config.toml
n_head = 2
vocab_size = 8192
positions = "rope"
qk_norm = true
bias = "none"
optimizer = "adam_variant"
beta1 = 0.9
warmup_steps = 411
decay_fraction = 0.578
train_tokens = 122100000
Each number is 128 + 24 x the weight over its row's rms, rounded and kept within 0 to 255. Layers, rows and columns count from 0. Numbers have three digits each. The size before them is the row's rms in percent of the matrix's.

# layer 3 MLP up, 640x160, rms 0.119, rows 391-425, columns 80-159
105:159154144106160141119152110146087073107198137097130114184137152139119123148143121119108167152186132106154129113126117127146136111158124108115107132154133145100052075131093125158147127125121119089161184128144148146136116111125130130117163191
100:097153082154104154185100116142119107111129146119108115143125157104099130136145131117164155153165147116140116106067133117102143108179122134132074166118145142114111118148134089138123125111144159137148128148158127120105102064135123089102125130
099:137160116140135144124134135144077110134152160112134105197139169145124148116136143104097132134146118102113141133054113133190124110150108064126111133153145152127059075111090100147134128145126094134189176121143134155145122122122147126123142144
104:164116103152127129143107122123103098133137131091122151150134189182121155130099134086085110097102134100118135130112079188145094116119111129095118147135175125122125150074135126128124140168128120142140162167133151143096080143138119116126124135
102:159168086167157125136132144119137133145149092116077117115108135121083126117179123134158134158109176134114125106113143159069107102089159104125117188123164127112107094131096109128135149122137134158127134149169144139098121131123116131151185141
107:155116117193116138146097064132121148122134102126081084147101146111138098135106108114137106146121125113144115120146141163153119104137138110091085131162177120138137138082123151134154143102104109110154108137141173132127121143170130115174119103
096:176122117143134109139149129155124162108143156135093143089167169109112143108097151137154098155145163082085123134121122140121138146115150151128137150119151130129139124127119098186136138170128148140125147115158143129126096086134145105140129121
098:136159172119145126140117124112100103129168143133132091171106199115129152116096158126129159159131139155113111120140132171154084084152130117139109126128144105121093126149085115176138122138126104094119142132127151133125127127105155126098139126
108:142130121093134150189088108125148103146143106159138080133141088128110142141128140138114127128128133124107076098127086136130173105122127160140086112114116115147101132140114128178101144125095166123118140151102109150089172099149127114139143101
112:138131140156197132115106080115076131195133111128118097150168097085131127115173071117153110176185143121126127113161120098128162101115167136142117132115114119111112132130107112151117151135149115136115148117154126166074113156122110077103131130
098:158144139129140103113193140094093118131135104101081161166130147122064125140101108107124118148184123104138126152136141123113125115104129135111139149134132150098141116138106115159121174152141161130193169149127127121152162112122135117133135182
082:154127125115167130138099112117106126183130114123134116125166118135087125141123118075109154128176134118141142177115111133121136139109153129084134171118116176095067111104100101128118138129124139134165157133156136169137108102111093109143144100
104:135151118133134128143127111120154090122154067104091153148146100163152138111154093148100148153129121137139101167132106166144114185124115099120080122148132102108156071117157115121104107094088149121144156125105120148133148132164094134143126121
107:136135108156139158121153085163140143101171106175092143123159121142135158130100117125112115159118159093114106167105182143108101150159144108129111128124127125090104056123149100158130095144118091101150130112130125127176144093151136116157123152
108:178126091173161118138155131151095163144163140150080158101124123101058129140116109124117068122130103097136109119114078133074128126167171150116097118103134139126107123118153103118115103165155133140121130123168145128124128091093119093164138111
099:146126119133125143114119118110133124102159110096101134105125137100132132127131120141134121179127138129136111110145138197117115215127113130127112144118131126106068115098117121158116117134119127120156105156117125108132128107145111140125137169
105:135120154122135106149122119115060101147134164097092086136117154132150152123082089114148156125155127117146128129106140127138118143162109105127110116115156139134138122136088109213115149088132122123167172147121139168129131109124135140112160128
098:147140101126161120102158105134070108163158129153099083088142135128090171124066081110121111165124127124138119141130095096116123155115152131133130121176116134133112115108064103167134161155126153119123159114137159148143121120128097134125122108
109:128163094148145129125137129159110125124171127134098131133129159120113144103096120115109066162159129146134096107119132146117072167113145155119106148145137115112097096113138069122136131181157176120118129095123190111114114100116126106175120145
087:168146143173159155131128128165123109117146133155122100148114165130108151114145127128084131167164139127095123121111145156141093119131085092140149133201172110092111088133105108145144113148106120078130118074131102113143161121104102107128166136
097:157113109102135116123152095143120136127145092115149118148097083111122153154163125101115096156153157154145139101106143151120106107133134147081112162097114137115110107115103167153152105139129155115138134155121132160105086145178158120112143154
097:102084085143134139150120130152104090123133150138139117119101187134072126136160132148142159107140162146143119121099122120091152100166118135121111134100124134104094120119135105115104138108106181150175150144200130157158128113111135122113127117
100:172145150159107123152146110136137120128135120101153157169142146129091117169101148109107083131205138119149111159145120166153169108108121148121132150148120157088142110106133125130150171120155146136114123192172161130137118141120095097150133156
096:131206116126127152132120138118151144135166163140147127132149111133157135122103157088113155135089134102121100166132119150124138119111113146124126094156193121089107119084105127113134176137142141132135119131136175116147092118147137118174130149
100:114175121143130129150117113097133136142169120160152138148176076104152177133119150109158147150153146156121136171125123127112146108130147133105115133132137135119115097100113118117133112083107129096142151148151099121096152110094154105152138126
098:171160132103160191161125108171126170135131070138124112136143133152116122153131131154118133147105130124095136123129083127122156128116155098119137116120128099133136110083138127135083154111084123122122221116099138144136083111192094134157119103
075:113101146148142151150153105154091122144150128146121124171144126140126174182108137154152115139148143163103115192109121114096133100153132109090124171098120126085148095140116097139098115166083115095141168124125179134099118095105120130129152132
110:128096155112121143180102130126100132128160173138115120125118163151089135153131152177114139162132152142134072137083100116137150099150149118132114157115174100120112117133100097165076163111134121129144159160119134111085093110139113150137130121
108:187127131135128160134128087139098148135109151144097148130114144121119164094096148174117100145135119141108157161157132154137143134164153146125127109134148113120118139089141159157106113121135091146121132151138125111154089140105112125163151144
117:123133138132157124140171131075106123154147144125108130135092138144095147138126112142094110160136139109147116112052153136134174157117140082128154203169126141122137127120099136140098179134133119135152174177165126153132128162142114133092132145
109:151172112142179109131140113150104130149179138117088113097106124153161134086160122148128094107103124131113108131122110138122148117126121068133129148125133111102123124072134139114139125147098095111120155105107131144121138161124124097122149114
116:127197115122125131109146111126112122139127130106103138111150136069126135084150096142080134163157141167130126133127127118135141178082127125139101126153134124137067135112121119178130136153118134108149155139118111146111119122147107119114124122
102:153149134137131158168138112100137170142121119121134088144136171131147151152089127094140105132163109135123153147143129156122157113077147149126134140139128143113108123089124124104118155130128175133123158125134163152151124140161153120147101128
091:136161122169135125148135137104115162128156120177098154188124128120136119142148118099131134128112156120125090149133125138119103117105124133089097193142121079116122131120126147085120153120131113127152128154119142145117124112160107111151126127
100:133112112170145131158118122131097140183167145134089133134123136130148128107162082128118092141122168110117138110103091116124176106146133121182058103153147102130113084118126128108106127165139141120132111130185138154098126140122086118143133120